Weights of a small GPT-style language model, trained from scratch on English Wikipedia: a variant of SOAP for these matrices, 109M tokens.
Each number is 200 + 40 x the weight over the matrix's rms, rounded and kept within 0 to 999. Layers, rows and columns count from 0.

# down: layer 2 MLP down (transposed), 512x192, rms 0.28, rows 326-371, columns 48-95
# gate: layer 2 MLP gate, 512x192, rms 0.287, rows 327-372, columns 48-95
# up: layer 2 MLP up, 512x192, rms 0.293, rows 327-372, columns 48-95
down326,164,176,231,183,226,204,233,209,249,251,175,250,197,234,117,199,132,223,278,211,222,182,214,235,160,204,241,197,245,194,208,189,161,267,209,193,197,178,208,222,191,156,185,314,124,175,173,120
gate327,199,188,219,173,265,177,153,269,187,247,170,198,120,222,223,226,196,158,251,151,185,166,140,161,167,174,172,191,143,174,212,183,198,145,223,271,158,237,260,226,220,235,248,125,158,180,176,187
up327,190,224,222,224,270,184,151,150,220,199,186,205,176,195,261,232,170,200,170,147,189,240,188,188,273,193,220,153,245,241,178,154,125,263,192,199,145,244,203,158,192,129,262,210,197,237,161,195
down327,240,125,147,184,225,191,232,196,183,250,145,179,100,198,273,171,265,191,103,227,217,262,221,284,178,198,216,216,208,223,214,181,199,214,225,168,223,163,179,137,236,152,206,250,229,206,257,189
gate328,203,201,167,213,196,230,144,196,142,240,265,195,280,216,210,236,249,226,200,182,203,237,188,272,168,233,150,112,161,181,215,180,185,260,155,173,223,206,261,197,235,181,224,234,296,247,142,235
up328,269,199,257,104,196,237,239,191,168,213,133,183,219,228,175,196,182,141,240,214,290,226,174,183,225,200,183,163,215,200,204,151,165,215,174,175,242,142,209,167,220,171,242,207,182,188,152,158
down328,164,206,165,165,178,209,207,188,184,196,188,201,208,257,211,201,210,187,172,187,261,212,173,261,158,255,260,207,233,220,310,167,174,222,225,248,159,175,247,278,139,206,180,217,274,164,186,172
gate329,211,196,192,157,274,210,230,185,163,224,164,193,183,139,147,245,144,199,172,208,162,259,155,171,139,205,246,214,301,147,179,213,142,209,257,165,203,171,223,282,282,181,277,218,209,236,235,198
up329,142,199,211,172,216,234,178,182,175,201,153,184,175,144,124,174,217,225,156,199,187,229,162,152,203,186,213,259,275,191,153,178,155,171,225,161,116,222,266,242,191,155,188,186,177,140,178,157
down329,164,188,202,191,206,95,249,200,223,207,178,229,203,236,244,203,213,204,205,263,208,129,94,230,162,175,190,226,283,155,225,237,219,258,192,162,194,105,258,214,164,230,208,94,239,135,229,192
gate330,145,224,218,162,202,159,186,238,163,239,207,244,279,236,179,189,226,261,152,212,217,205,178,226,138,172,127,219,165,105,224,163,161,241,221,142,159,270,223,157,157,195,187,224,170,150,151,279
up330,201,133,165,226,221,181,239,222,135,194,201,217,148,256,207,174,189,120,232,257,154,190,199,229,212,249,207,230,304,146,223,133,235,152,252,186,252,214,153,234,145,254,222,246,215,263,267,210
down330,244,212,241,216,188,174,283,218,285,227,202,182,171,162,192,209,240,231,294,145,204,214,226,211,129,199,170,168,181,198,245,170,241,146,167,245,183,205,125,176,158,169,232,196,241,197,202,216
gate331,207,199,155,150,213,203,157,251,149,135,164,149,163,197,186,199,218,242,198,190,207,190,264,228,121,173,153,181,169,221,157,173,238,218,162,198,284,200,188,150,206,262,203,180,158,248,177,233
up331,185,175,151,199,189,182,173,192,177,271,202,271,229,218,177,206,239,197,107,222,235,223,175,245,211,199,175,218,222,182,176,191,112,211,216,165,148,182,182,213,203,101,167,207,183,113,205,162
down331,184,231,213,237,248,257,210,182,216,297,237,227,188,218,166,167,187,189,180,201,199,260,178,96,180,262,164,237,231,189,239,185,212,162,165,225,256,227,211,145,244,232,221,131,220,194,240,233
gate332,246,106,228,104,217,175,184,195,247,213,247,234,221,185,212,221,170,225,270,252,136,226,154,196,214,162,236,204,160,129,159,209,207,156,176,171,167,265,172,224,291,207,218,220,180,169,233,235
up332,178,192,210,210,251,240,222,231,270,170,172,215,201,174,170,216,149,235,245,215,187,228,170,204,276,257,216,184,253,105,173,265,150,243,230,167,197,238,240,180,156,173,217,214,203,135,275,170
down332,172,127,258,129,145,209,169,195,217,217,118,186,170,116,177,216,172,217,239,153,187,141,199,223,180,152,217,147,198,171,136,150,195,190,164,205,218,174,188,241,211,227,171,241,216,173,230,203
gate333,138,238,145,231,139,157,248,240,193,234,170,129,177,226,172,195,212,183,217,119,189,216,161,179,249,207,201,235,216,155,156,257,194,257,100,218,199,204,226,185,181,248,225,135,217,222,211,183
up333,204,178,218,215,196,164,246,192,204,207,183,226,152,230,179,130,219,220,136,225,196,270,207,257,246,203,212,153,188,153,185,245,256,228,234,163,189,240,220,162,232,239,238,163,242,208,206,219
down333,181,258,167,247,190,255,160,105,231,163,157,203,208,194,161,193,238,169,233,171,204,219,154,208,206,186,217,173,218,249,222,195,209,191,176,174,194,200,209,158,182,207,226,257,233,196,195,170
gate334,165,258,137,175,243,190,175,210,127,240,187,219,193,236,189,243,140,208,146,198,217,210,210,189,128,184,223,217,213,274,152,204,204,191,189,185,188,240,146,161,153,186,182,184,262,179,217,242
up334,201,226,217,212,110,137,183,199,263,166,172,188,161,163,220,173,245,180,164,225,134,248,227,200,220,230,211,215,193,208,249,177,211,187,226,211,220,194,217,299,176,161,243,157,233,181,185,209
down334,225,221,239,220,222,176,210,190,233,170,114,204,257,245,208,218,207,205,221,224,163,244,204,178,205,212,173,208,239,234,302,181,157,247,234,257,141,247,240,215,225,187,191,181,179,175,222,146
gate335,230,166,188,181,158,143,186,206,185,216,244,193,286,237,234,247,180,159,189,219,148,229,203,204,173,188,253,203,151,251,147,163,182,229,202,160,190,223,162,199,147,240,238,164,150,223,207,232
up335,232,214,219,136,225,218,236,91,134,242,202,167,242,253,157,234,210,195,192,240,128,198,221,211,143,177,212,229,135,186,227,211,164,147,109,160,200,174,159,178,155,188,238,159,157,211,224,188
down335,232,213,237,268,268,271,300,115,221,241,184,213,209,170,237,201,288,237,124,268,215,222,155,230,157,276,201,185,176,164,225,243,243,212,225,220,225,176,150,195,223,185,222,152,219,153,208,217
gate336,236,178,218,238,201,248,166,153,182,186,210,162,227,185,232,245,195,268,214,221,150,231,147,218,258,194,166,225,195,136,162,169,207,239,236,216,123,167,200,238,216,244,181,237,141,138,187,193
up336,210,199,208,249,165,193,242,249,156,211,226,209,198,110,176,231,232,218,202,157,143,150,144,198,256,193,223,170,216,208,108,168,245,189,144,141,204,171,244,201,192,249,216,234,187,202,239,256
down336,194,174,182,226,242,228,177,227,175,187,237,189,270,221,220,190,196,228,258,203,177,257,231,227,289,190,211,235,242,156,145,201,172,278,223,272,171,153,193,231,268,180,255,260,175,176,214,231
gate337,197,159,233,209,277,223,244,141,182,177,241,190,199,236,166,215,194,230,193,152,210,182,198,161,206,142,218,208,151,212,297,194,167,194,157,204,219,204,248,258,182,178,243,208,239,192,247,167
up337,240,201,242,171,191,170,229,118,213,156,222,139,165,205,230,259,222,147,241,163,183,155,235,207,189,164,208,178,239,201,230,158,175,173,219,225,260,156,207,220,142,229,158,127,173,250,213,158
down337,205,129,145,182,256,242,208,200,179,231,167,234,144,192,232,192,191,174,242,219,201,235,125,167,189,248,234,140,124,184,219,179,150,191,234,226,160,211,213,184,156,203,146,169,138,178,207,232
gate338,224,223,186,184,222,174,157,203,238,194,150,104,152,255,205,185,129,203,290,167,185,293,205,156,126,234,164,175,211,227,184,246,181,216,266,275,177,144,121,207,157,207,149,216,191,154,154,136
up338,156,142,198,185,223,227,175,192,321,161,270,195,180,152,178,173,220,177,196,175,201,185,120,213,191,280,192,217,246,192,197,252,126,235,162,232,212,139,213,216,156,189,292,188,189,214,243,225
down338,212,211,157,137,190,213,208,261,161,128,249,254,189,191,234,226,225,230,227,235,144,154,278,187,224,133,151,227,171,224,237,172,131,232,219,168,153,243,184,185,171,246,141,258,168,202,108,177
gate339,149,249,205,295,183,155,226,244,228,231,149,311,114,234,188,201,173,187,172,193,209,230,123,195,217,191,208,215,205,215,203,156,229,227,223,172,204,198,224,197,217,211,192,185,218,167,272,183
up339,99,219,194,226,141,228,190,155,208,241,178,177,210,186,238,186,184,224,246,242,155,181,221,195,249,163,199,139,145,147,212,250,183,157,219,233,191,241,244,198,193,175,225,165,211,272,165,247
down339,194,188,206,125,178,227,198,202,237,204,139,204,176,236,182,155,204,242,198,192,173,199,236,157,180,204,178,252,243,250,169,211,185,160,208,174,202,250,226,216,207,182,222,202,229,170,224,208
gate340,205,165,281,219,187,135,171,234,195,176,206,204,131,152,197,131,254,168,226,169,111,265,166,215,166,165,214,241,204,181,165,148,183,145,204,174,193,171,209,208,207,214,265,196,190,238,203,203
up340,230,181,209,187,207,201,127,199,161,219,187,137,270,154,249,151,173,231,199,184,185,231,262,227,77,205,239,191,186,207,171,147,189,220,207,116,264,131,155,213,129,183,268,154,279,272,264,231
down340,221,124,157,215,174,184,235,189,181,136,134,189,266,152,285,188,229,186,172,175,147,168,196,149,190,179,191,242,253,215,258,144,143,294,254,185,220,250,127,256,237,198,227,256,250,216,164,145
gate341,176,185,205,193,204,300,198,285,202,212,222,189,169,172,190,152,238,154,212,156,191,191,152,192,211,262,185,259,185,173,248,211,228,197,182,280,233,171,101,205,243,137,220,243,210,229,167,173
up341,226,250,159,243,209,270,187,238,220,178,231,121,135,240,206,212,210,144,200,175,173,240,207,170,192,225,231,217,132,206,223,166,207,203,222,219,209,147,267,220,164,189,167,165,171,195,199,132
down341,198,196,193,179,222,195,176,251,178,203,262,179,216,142,246,122,210,196,219,113,216,197,141,207,144,214,194,188,185,102,245,201,226,239,195,218,189,183,160,196,200,220,167,272,220,214,227,206
gate342,144,190,144,190,186,145,171,164,222,176,160,206,172,139,205,146,197,190,217,201,136,227,218,228,236,221,196,188,100,170,159,137,208,240,204,240,247,183,197,144,150,291,250,197,230,212,145,233
up342,248,213,200,149,242,200,226,173,200,186,113,155,210,141,167,126,211,210,237,178,188,217,136,202,148,196,207,168,145,195,182,205,225,202,189,266,262,205,220,147,218,240,278,174,213,158,180,206
down342,205,265,132,225,140,271,140,157,240,137,143,176,287,182,235,171,241,201,212,144,285,109,200,213,178,195,195,198,181,189,224,180,140,228,221,217,127,157,165,161,242,217,194,178,200,179,208,307
gate343,183,233,181,237,201,138,209,188,210,194,248,237,253,228,249,202,241,184,202,199,224,314,214,153,199,162,263,158,158,211,150,156,255,229,156,184,179,234,182,203,275,233,214,214,252,154,184,140
up343,213,217,191,174,220,162,140,180,184,253,229,112,155,161,223,244,139,206,193,256,248,290,182,142,204,207,237,198,254,234,264,161,251,247,147,227,214,202,258,157,249,193,227,153,175,109,170,209
down343,195,220,192,244,146,148,233,135,258,211,230,157,200,183,201,175,215,271,235,232,194,236,164,202,137,214,171,186,212,181,266,229,174,215,222,215,216,176,214,162,185,219,267,229,238,209,211,165
gate344,178,214,259,204,230,202,113,167,193,192,260,186,213,267,174,154,174,217,184,171,185,214,213,216,181,249,214,190,237,248,227,286,194,187,174,155,177,232,204,222,196,189,232,153,172,273,141,192
up344,178,212,237,176,226,192,139,104,217,234,204,197,234,193,154,185,224,148,117,129,197,276,199,203,160,189,174,221,242,249,237,262,206,199,219,239,169,204,223,188,251,238,175,199,231,213,252,191
down344,149,169,202,264,204,204,167,187,224,214,184,218,157,177,213,194,261,236,161,236,210,170,94,265,183,230,215,241,207,222,199,252,199,266,192,204,166,218,237,213,246,192,236,155,259,238,197,187
gate345,211,187,124,153,170,165,160,184,212,260,231,122,136,166,155,222,209,116,213,205,202,196,218,258,117,175,208,164,251,137,214,189,260,186,147,159,251,157,153,209,91,194,208,259,175,205,252,179
up345,188,257,243,159,195,262,183,200,208,219,210,263,254,197,245,138,165,190,167,172,185,167,197,225,291,258,173,273,189,305,160,220,225,184,176,182,143,155,221,191,242,190,206,195,165,168,140,136
down345,254,225,231,209,233,211,259,220,164,194,88,264,204,215,176,258,153,254,169,111,200,235,259,202,260,192,186,196,193,239,162,195,245,206,159,184,124,176,171,139,215,213,247,180,227,158,217,247
gate346,152,216,172,157,216,216,177,204,168,170,231,159,194,204,244,231,242,256,234,206,205,215,153,171,100,280,263,177,200,181,220,242,237,221,231,178,203,220,240,235,150,212,202,236,194,170,209,175
up346,231,187,162,211,204,167,191,258,229,240,183,262,221,232,210,165,185,254,272,251,162,230,232,149,142,252,207,292,245,221,228,211,183,218,208,197,199,248,231,210,255,174,199,251,262,163,241,139
down346,233,195,200,229,145,205,186,236,195,213,196,167,170,200,179,187,222,147,106,172,221,265,219,207,233,168,227,192,198,197,164,201,194,205,203,227,141,165,177,175,140,155,175,114,258,201,191,217
gate347,216,200,209,265,232,240,151,196,196,174,204,198,284,246,192,162,193,280,203,222,138,192,190,183,204,202,211,232,210,221,213,240,163,191,238,201,203,203,207,231,223,207,192,209,205,230,169,179
up347,153,202,215,178,304,241,168,244,202,198,207,149,156,182,144,193,169,201,207,268,170,206,218,250,166,221,192,212,233,113,199,237,226,165,228,229,154,198,170,200,186,205,248,170,135,265,198,248
down347,187,196,216,171,180,145,222,137,216,188,187,204,200,182,207,196,208,171,185,206,194,203,235,191,225,234,216,183,153,201,200,113,252,156,226,175,188,177,256,177,240,200,206,209,251,198,240,176
gate348,176,219,260,198,199,214,173,202,201,202,184,208,290,233,230,203,213,198,236,237,171,227,238,262,159,192,214,214,164,134,179,195,186,261,157,167,222,210,153,176,172,207,161,264,246,161,184,196
up348,254,216,123,227,169,160,208,205,233,240,193,177,200,213,204,172,178,218,165,215,171,230,206,201,201,207,186,241,222,204,209,200,149,198,214,202,103,233,263,200,168,223,158,133,188,234,214,206
down348,189,192,248,201,198,198,178,155,201,192,244,154,208,152,239,174,231,230,265,227,236,211,176,169,187,163,172,180,194,210,172,238,265,216,174,184,246,178,222,155,215,167,224,220,185,169,177,231
gate349,218,177,205,193,185,221,177,124,236,134,136,153,182,216,140,137,239,167,255,143,176,231,226,180,266,185,233,186,190,196,257,168,134,122,243,272,204,187,184,258,230,213,267,154,164,224,137,158
up349,224,152,250,211,201,173,135,227,263,170,172,178,193,196,202,120,231,176,213,259,162,176,252,179,235,154,188,169,207,226,223,184,197,152,225,208,220,196,188,190,241,190,169,208,204,192,223,206
down349,308,216,194,176,147,198,217,217,181,194,240,207,188,176,179,223,191,181,190,264,213,252,173,218,231,158,107,224,221,259,231,163,236,233,201,242,151,174,222,140,186,148,196,205,232,168,173,251
gate350,190,141,249,211,196,131,199,216,217,177,252,167,197,138,289,254,177,141,235,171,215,214,207,227,165,205,226,195,206,179,139,200,127,192,220,146,154,181,161,184,174,234,214,219,214,186,136,194
up350,140,119,193,164,192,153,191,168,214,170,260,181,201,202,175,207,211,250,189,215,211,184,228,279,153,210,226,184,222,230,226,216,160,209,210,213,180,182,206,246,190,156,195,174,152,219,162,202
down350,250,235,201,205,225,236,165,193,192,248,203,256,225,217,199,183,151,197,181,228,175,175,228,153,226,163,182,173,197,168,213,219,171,158,196,231,205,182,208,173,224,147,181,188,198,202,237,166
gate351,178,141,175,243,191,179,194,188,213,138,235,215,123,226,216,194,149,223,215,217,49,242,207,218,127,174,178,195,161,219,251,151,208,257,166,155,217,244,224,236,159,213,244,148,210,196,188,201
up351,237,301,194,209,263,177,233,100,175,195,193,164,195,218,124,189,233,177,200,129,225,169,187,189,174,188,219,154,219,150,227,228,175,158,146,216,158,163,173,147,189,207,203,236,125,164,220,235
down351,200,166,153,193,183,200,195,223,124,146,227,115,128,191,192,142,251,254,133,239,196,224,228,225,106,104,200,191,242,173,234,183,208,192,154,178,173,226,241,244,134,227,172,249,213,222,178,188
gate352,225,221,189,180,217,137,216,197,176,204,232,289,141,201,153,233,196,177,246,178,207,162,170,170,199,196,288,225,157,220,225,300,177,257,202,222,184,231,209,128,168,192,211,217,231,244,243,165
up352,232,123,137,225,215,158,216,189,274,185,124,197,230,242,116,230,172,188,240,203,244,147,153,201,178,224,240,199,183,179,291,217,243,208,235,164,216,196,177,170,267,175,176,177,210,155,204,225
down352,176,235,157,186,234,202,147,188,151,224,136,207,194,169,198,211,140,151,207,164,214,117,178,218,213,192,236,159,227,199,244,159,205,250,115,156,207,164,221,128,176,198,139,257,214,250,211,174
gate353,170,217,176,240,163,175,206,202,180,193,191,205,139,196,203,236,181,220,142,218,188,200,263,157,203,242,215,174,210,211,180,144,189,229,221,230,165,160,222,215,206,182,193,226,206,247,169,208
up353,216,191,222,140,233,194,201,171,170,220,185,205,218,173,182,149,233,213,262,195,198,203,204,271,152,196,154,225,153,178,198,224,203,183,210,161,217,210,128,198,223,179,216,197,199,234,264,200
down353,134,168,222,249,224,194,202,220,201,196,268,201,213,205,178,187,216,171,216,224,216,207,164,197,238,196,216,231,182,242,216,170,186,155,198,196,179,185,191,213,214,176,181,237,199,185,134,198
gate354,184,119,199,106,216,204,233,195,214,246,230,289,263,228,178,143,157,235,170,217,206,239,164,256,180,179,271,218,168,220,227,214,182,224,241,121,181,228,240,179,170,211,164,175,186,150,176,203
up354,125,163,171,170,155,270,218,271,261,292,147,218,190,241,163,191,78,192,235,176,195,187,223,236,242,214,326,222,143,195,153,195,195,195,194,158,160,185,318,191,197,206,163,250,165,169,211,203
down354,230,161,223,197,197,240,151,215,241,285,174,255,207,154,221,192,136,197,194,185,238,168,157,214,237,218,173,186,203,219,150,206,183,237,162,208,215,181,306,226,261,173,209,238,256,145,242,231
gate355,229,243,183,214,207,181,221,257,152,196,151,161,104,207,277,140,246,189,242,266,199,232,151,206,134,251,177,236,192,154,215,149,175,185,244,211,129,185,158,286,273,175,152,239,189,141,129,175
up355,138,128,174,217,216,228,244,182,204,224,225,159,164,206,175,233,152,155,263,243,227,194,167,233,176,199,198,185,200,204,191,267,276,175,231,122,258,215,233,263,163,198,157,214,203,204,205,151
down355,257,197,205,283,250,223,268,191,198,173,228,125,170,142,236,260,257,204,241,187,213,243,266,218,165,198,185,183,154,220,211,238,208,232,208,96,174,227,160,116,235,186,197,248,216,171,201,297
gate356,296,210,245,218,207,219,213,155,168,185,247,192,227,191,191,85,176,142,199,172,126,182,155,273,192,243,236,209,153,199,171,124,274,152,268,230,181,205,236,227,216,140,213,145,274,249,191,169
up356,148,217,173,248,194,235,184,280,243,249,154,198,201,253,195,258,191,243,249,176,271,181,163,200,215,218,176,105,175,150,306,231,149,188,218,164,247,106,240,217,230,276,186,221,242,223,224,157
down356,202,139,193,149,214,277,190,239,261,245,186,196,223,116,292,260,212,198,134,269,239,195,284,247,156,205,153,177,191,150,173,108,179,125,214,221,178,179,180,201,231,188,235,220,242,199,177,243
gate357,220,256,111,247,201,194,211,169,172,231,136,167,160,206,153,171,144,221,151,237,208,166,170,198,245,181,235,183,191,170,201,151,182,226,165,206,182,217,207,142,228,234,192,160,272,167,165,156
up357,240,152,204,178,186,222,221,174,220,262,209,227,202,272,210,248,207,145,194,185,188,181,192,166,241,204,191,235,184,149,201,232,221,185,167,173,244,205,190,199,193,235,155,246,261,160,217,180
down357,153,194,139,253,206,175,131,161,187,192,198,211,191,201,221,123,166,186,187,253,229,189,116,209,113,165,203,153,216,227,209,193,216,193,152,180,218,183,181,119,139,232,180,225,151,166,215,201
gate358,218,173,159,156,151,187,137,271,169,194,259,265,233,151,175,162,262,110,256,238,250,164,123,186,172,182,274,190,205,146,243,266,224,193,187,162,185,242,208,134,220,215,210,177,249,275,184,176
up358,178,230,226,189,177,195,223,214,256,198,147,148,190,183,167,256,182,175,172,179,162,188,258,161,161,206,200,233,208,259,222,193,154,202,169,164,244,198,211,180,218,237,241,244,116,179,198,219
down358,180,237,233,172,209,162,209,191,189,243,192,217,178,255,205,204,167,212,224,189,198,234,214,227,193,181,186,196,237,120,196,179,156,170,165,248,219,216,184,207,183,218,181,206,224,193,197,188
gate359,170,218,165,207,127,260,206,171,196,227,205,218,186,187,187,213,185,148,232,186,277,178,240,216,197,233,135,213,203,170,165,251,182,187,127,147,248,171,222,221,220,153,240,229,166,206,203,155
up359,178,228,193,187,220,239,204,197,215,239,175,205,131,222,225,265,169,183,219,184,212,162,269,188,157,148,235,266,204,200,176,213,156,175,192,195,176,202,184,165,247,182,247,151,241,222,228,233
down359,213,240,232,229,190,201,284,232,235,176,183,183,109,213,208,196,192,210,185,233,183,237,176,213,227,210,238,231,192,214,166,209,131,216,182,234,167,219,180,117,175,253,194,209,141,212,169,172
gate360,198,143,173,169,300,204,215,164,199,251,176,212,144,217,225,247,205,189,175,144,218,242,182,191,202,133,167,166,169,243,157,198,215,220,219,94,227,175,238,257,200,198,220,139,215,191,136,208
up360,198,145,190,288,216,194,192,154,208,261,181,220,236,221,253,225,141,176,209,170,256,247,239,197,212,140,260,173,175,188,198,214,159,143,199,157,250,227,248,212,235,181,193,176,246,219,103,135
down360,251,178,146,131,210,189,223,201,183,249,170,229,151,242,220,229,168,186,223,181,243,191,197,221,215,166,163,283,182,221,124,191,220,133,214,148,214,174,185,157,173,205,199,228,189,234,97,151
gate361,188,227,226,220,205,192,243,204,180,238,178,243,183,197,151,136,183,161,205,168,204,153,254,247,164,175,177,265,144,151,216,185,112,166,226,202,216,173,195,78,214,259,247,173,176,125,191,194
up361,182,128,176,197,176,220,138,231,239,177,178,196,200,204,184,187,210,177,216,166,149,225,140,110,157,220,210,273,157,161,148,177,169,171,110,132,152,142,220,187,223,251,169,253,201,171,159,258
down361,243,208,206,197,186,303,149,200,189,135,109,204,227,174,191,234,201,162,228,175,204,209,189,136,167,214,71,189,254,152,205,123,194,234,213,160,146,150,178,232,144,268,108,208,141,187,172,144
gate362,219,253,190,169,206,160,131,240,192,232,266,230,188,195,211,219,157,220,162,167,178,169,239,226,158,218,229,177,175,184,119,206,244,190,165,175,179,269,152,240,205,229,175,239,192,148,192,184
up362,276,207,150,225,206,156,191,164,201,170,212,186,163,197,177,231,229,199,244,144,275,222,283,159,130,160,193,224,193,170,222,245,186,176,112,141,178,122,119,208,113,196,190,151,186,187,214,200
down362,183,120,203,245,179,151,199,158,103,131,144,251,206,227,297,134,203,170,196,184,235,265,203,126,241,187,239,213,219,187,192,138,171,193,231,185,220,208,158,212,177,181,128,204,253,201,179,256
gate363,159,198,252,184,213,199,213,187,212,100,224,209,221,228,235,166,208,223,183,179,134,190,126,175,203,241,231,184,192,210,137,202,180,180,218,247,265,168,207,164,161,198,231,210,169,184,211,222
up363,215,157,230,185,236,178,228,171,135,196,168,213,221,258,178,239,187,217,112,211,245,243,282,175,140,215,224,139,212,179,204,132,159,207,208,212,185,197,115,236,165,223,161,257,162,195,200,223
down363,245,154,232,205,224,238,230,133,255,247,176,191,157,225,228,234,200,195,200,226,219,270,152,207,240,177,190,182,211,193,244,237,159,227,232,233,214,131,249,153,164,206,217,196,197,190,169,213
gate364,183,170,216,236,200,135,160,246,220,200,139,221,200,158,213,265,167,199,195,224,227,159,206,192,201,161,233,208,235,193,103,191,209,159,267,178,241,178,200,247,228,203,186,201,225,243,210,122
up364,197,96,225,215,99,255,165,226,192,169,198,205,141,136,241,266,143,250,129,236,173,222,268,185,219,135,171,215,178,206,236,156,193,181,213,151,210,140,226,187,230,174,196,174,214,276,227,119
down364,162,164,187,240,152,251,129,257,170,229,255,181,214,178,124,169,203,218,190,207,150,138,275,255,282,127,230,170,254,229,207,224,171,273,176,185,228,89,196,98,284,188,128,255,140,243,197,189
gate365,213,195,257,237,212,222,206,207,205,219,200,202,251,232,195,254,271,201,204,210,233,163,222,168,213,169,189,155,260,162,193,166,281,214,186,258,211,102,267,194,172,253,194,170,221,241,109,190
up365,189,211,221,163,264,218,167,156,256,245,252,151,246,242,160,240,204,171,169,193,199,154,204,181,117,244,186,255,244,166,151,227,210,187,220,235,157,157,205,226,251,207,203,151,246,168,177,170
down365,170,220,194,176,153,186,202,157,179,210,255,192,193,266,229,162,211,189,137,140,231,202,212,179,172,216,158,253,210,257,251,200,255,221,197,162,237,196,192,240,170,257,221,115,230,226,201,208
gate366,251,233,165,207,167,189,178,166,183,219,190,170,184,124,184,223,231,200,190,205,239,178,148,201,174,241,220,166,207,209,144,165,157,217,245,170,181,185,181,210,213,197,248,232,207,207,223,208
up366,155,200,121,197,218,199,228,198,176,148,192,235,189,209,163,188,211,143,207,164,175,146,255,203,151,164,248,194,183,212,156,210,166,155,190,219,224,175,191,170,191,211,186,174,212,167,200,219
down366,190,107,227,258,240,130,218,190,176,205,248,192,225,201,152,213,183,154,151,208,196,210,167,220,138,227,249,201,171,183,213,260,241,188,171,241,252,215,181,172,167,165,212,222,184,166,212,174
gate367,208,189,206,205,181,146,209,240,173,269,242,240,214,254,290,181,177,210,171,123,198,151,293,133,151,223,208,190,258,196,227,218,287,222,118,224,259,184,221,284,262,272,144,208,155,229,229,182
up367,244,114,173,232,211,154,109,226,200,268,185,229,248,136,154,221,215,155,140,260,225,241,178,251,239,185,134,151,107,266,161,216,177,135,262,137,183,193,177,213,252,130,257,162,258,111,233,261
down367,134,211,177,202,147,291,150,226,189,303,226,210,216,254,143,225,143,142,122,261,210,255,255,216,289,217,138,206,233,145,127,228,143,159,293,179,222,174,194,213,262,193,184,190,154,137,265,256
gate368,160,217,192,194,139,237,217,165,215,198,175,205,192,180,215,226,171,187,145,144,181,151,174,167,216,202,230,146,146,222,132,227,230,222,211,161,190,233,172,193,166,191,204,149,275,180,141,198
up368,122,177,148,196,187,186,180,159,137,184,194,204,244,177,173,178,171,178,173,257,274,188,165,164,185,227,224,213,179,128,145,208,192,202,225,205,159,197,222,198,259,226,256,203,152,169,281,148
down368,197,225,97,136,212,145,264,208,194,203,198,197,172,164,185,172,190,289,238,278,140,291,168,177,189,281,166,247,162,216,158,282,219,221,191,143,232,264,193,186,160,131,183,283,222,183,211,168
gate369,224,244,228,211,157,144,176,230,194,259,242,123,223,243,190,186,237,188,197,195,164,220,229,225,187,198,209,163,228,225,233,202,278,208,155,230,210,235,161,136,250,176,176,178,196,256,229,183
up369,226,194,116,227,213,204,190,200,182,216,192,126,202,196,193,186,173,201,81,195,180,189,202,216,288,216,157,210,215,256,202,202,255,268,223,224,178,175,258,191,182,212,208,180,212,198,193,175
down369,158,163,212,180,178,173,232,210,173,219,185,195,179,143,172,166,228,238,187,161,222,171,214,192,198,221,170,182,227,199,233,161,232,201,175,169,202,218,196,241,197,203,209,237,251,190,176,170
gate370,172,206,239,159,247,239,189,229,191,207,207,154,192,176,218,214,168,144,228,244,95,203,289,195,194,236,238,199,182,173,187,201,216,243,225,215,191,242,229,198,228,176,178,293,166,216,204,221
up370,245,203,202,106,224,212,182,198,204,214,150,173,187,172,252,239,198,217,159,140,240,218,234,249,121,164,211,208,154,196,201,215,198,141,152,181,215,269,119,220,171,182,187,166,203,231,261,187
down370,189,233,128,110,199,156,178,188,244,248,172,248,194,149,229,272,222,204,187,174,252,188,194,231,159,173,182,199,276,207,265,208,159,207,162,188,194,221,198,196,135,199,268,231,170,206,192,224
gate371,237,247,108,261,194,212,192,218,189,293,163,222,188,240,180,180,219,140,171,170,115,147,204,229,230,168,229,209,239,183,214,206,188,168,243,275,155,218,207,169,264,237,156,208,208,177,247,185
up371,191,224,187,147,175,175,224,186,223,246,210,234,203,177,157,214,145,176,217,199,173,288,256,219,217,196,173,198,222,219,248,199,164,202,229,241,243,273,178,220,186,119,187,134,158,284,225,196
down371,161,239,181,177,193,198,175,196,254,188,206,160,257,208,112,283,160,177,190,88,122,248,264,187,244,216,98,234,214,142,187,212,159,204,183,148,237,260,175,301,215,298,170,116,151,190,209,243
gate372,190,166,241,211,192,123,259,180,209,224,147,125,144,196,188,182,180,216,212,172,219,189,177,179,167,211,261,220,211,220,147,227,216,217,242,222,213,188,244,171,181,183,139,151,236,285,181,195
up372,185,140,204,190,210,219,183,209,229,208,141,150,185,178,129,220,211,237,163,182,194,196,223,152,129,231,176,220,165,178,190,207,207,225,211,189,159,192,206,139,149,158,176,167,208,267,195,219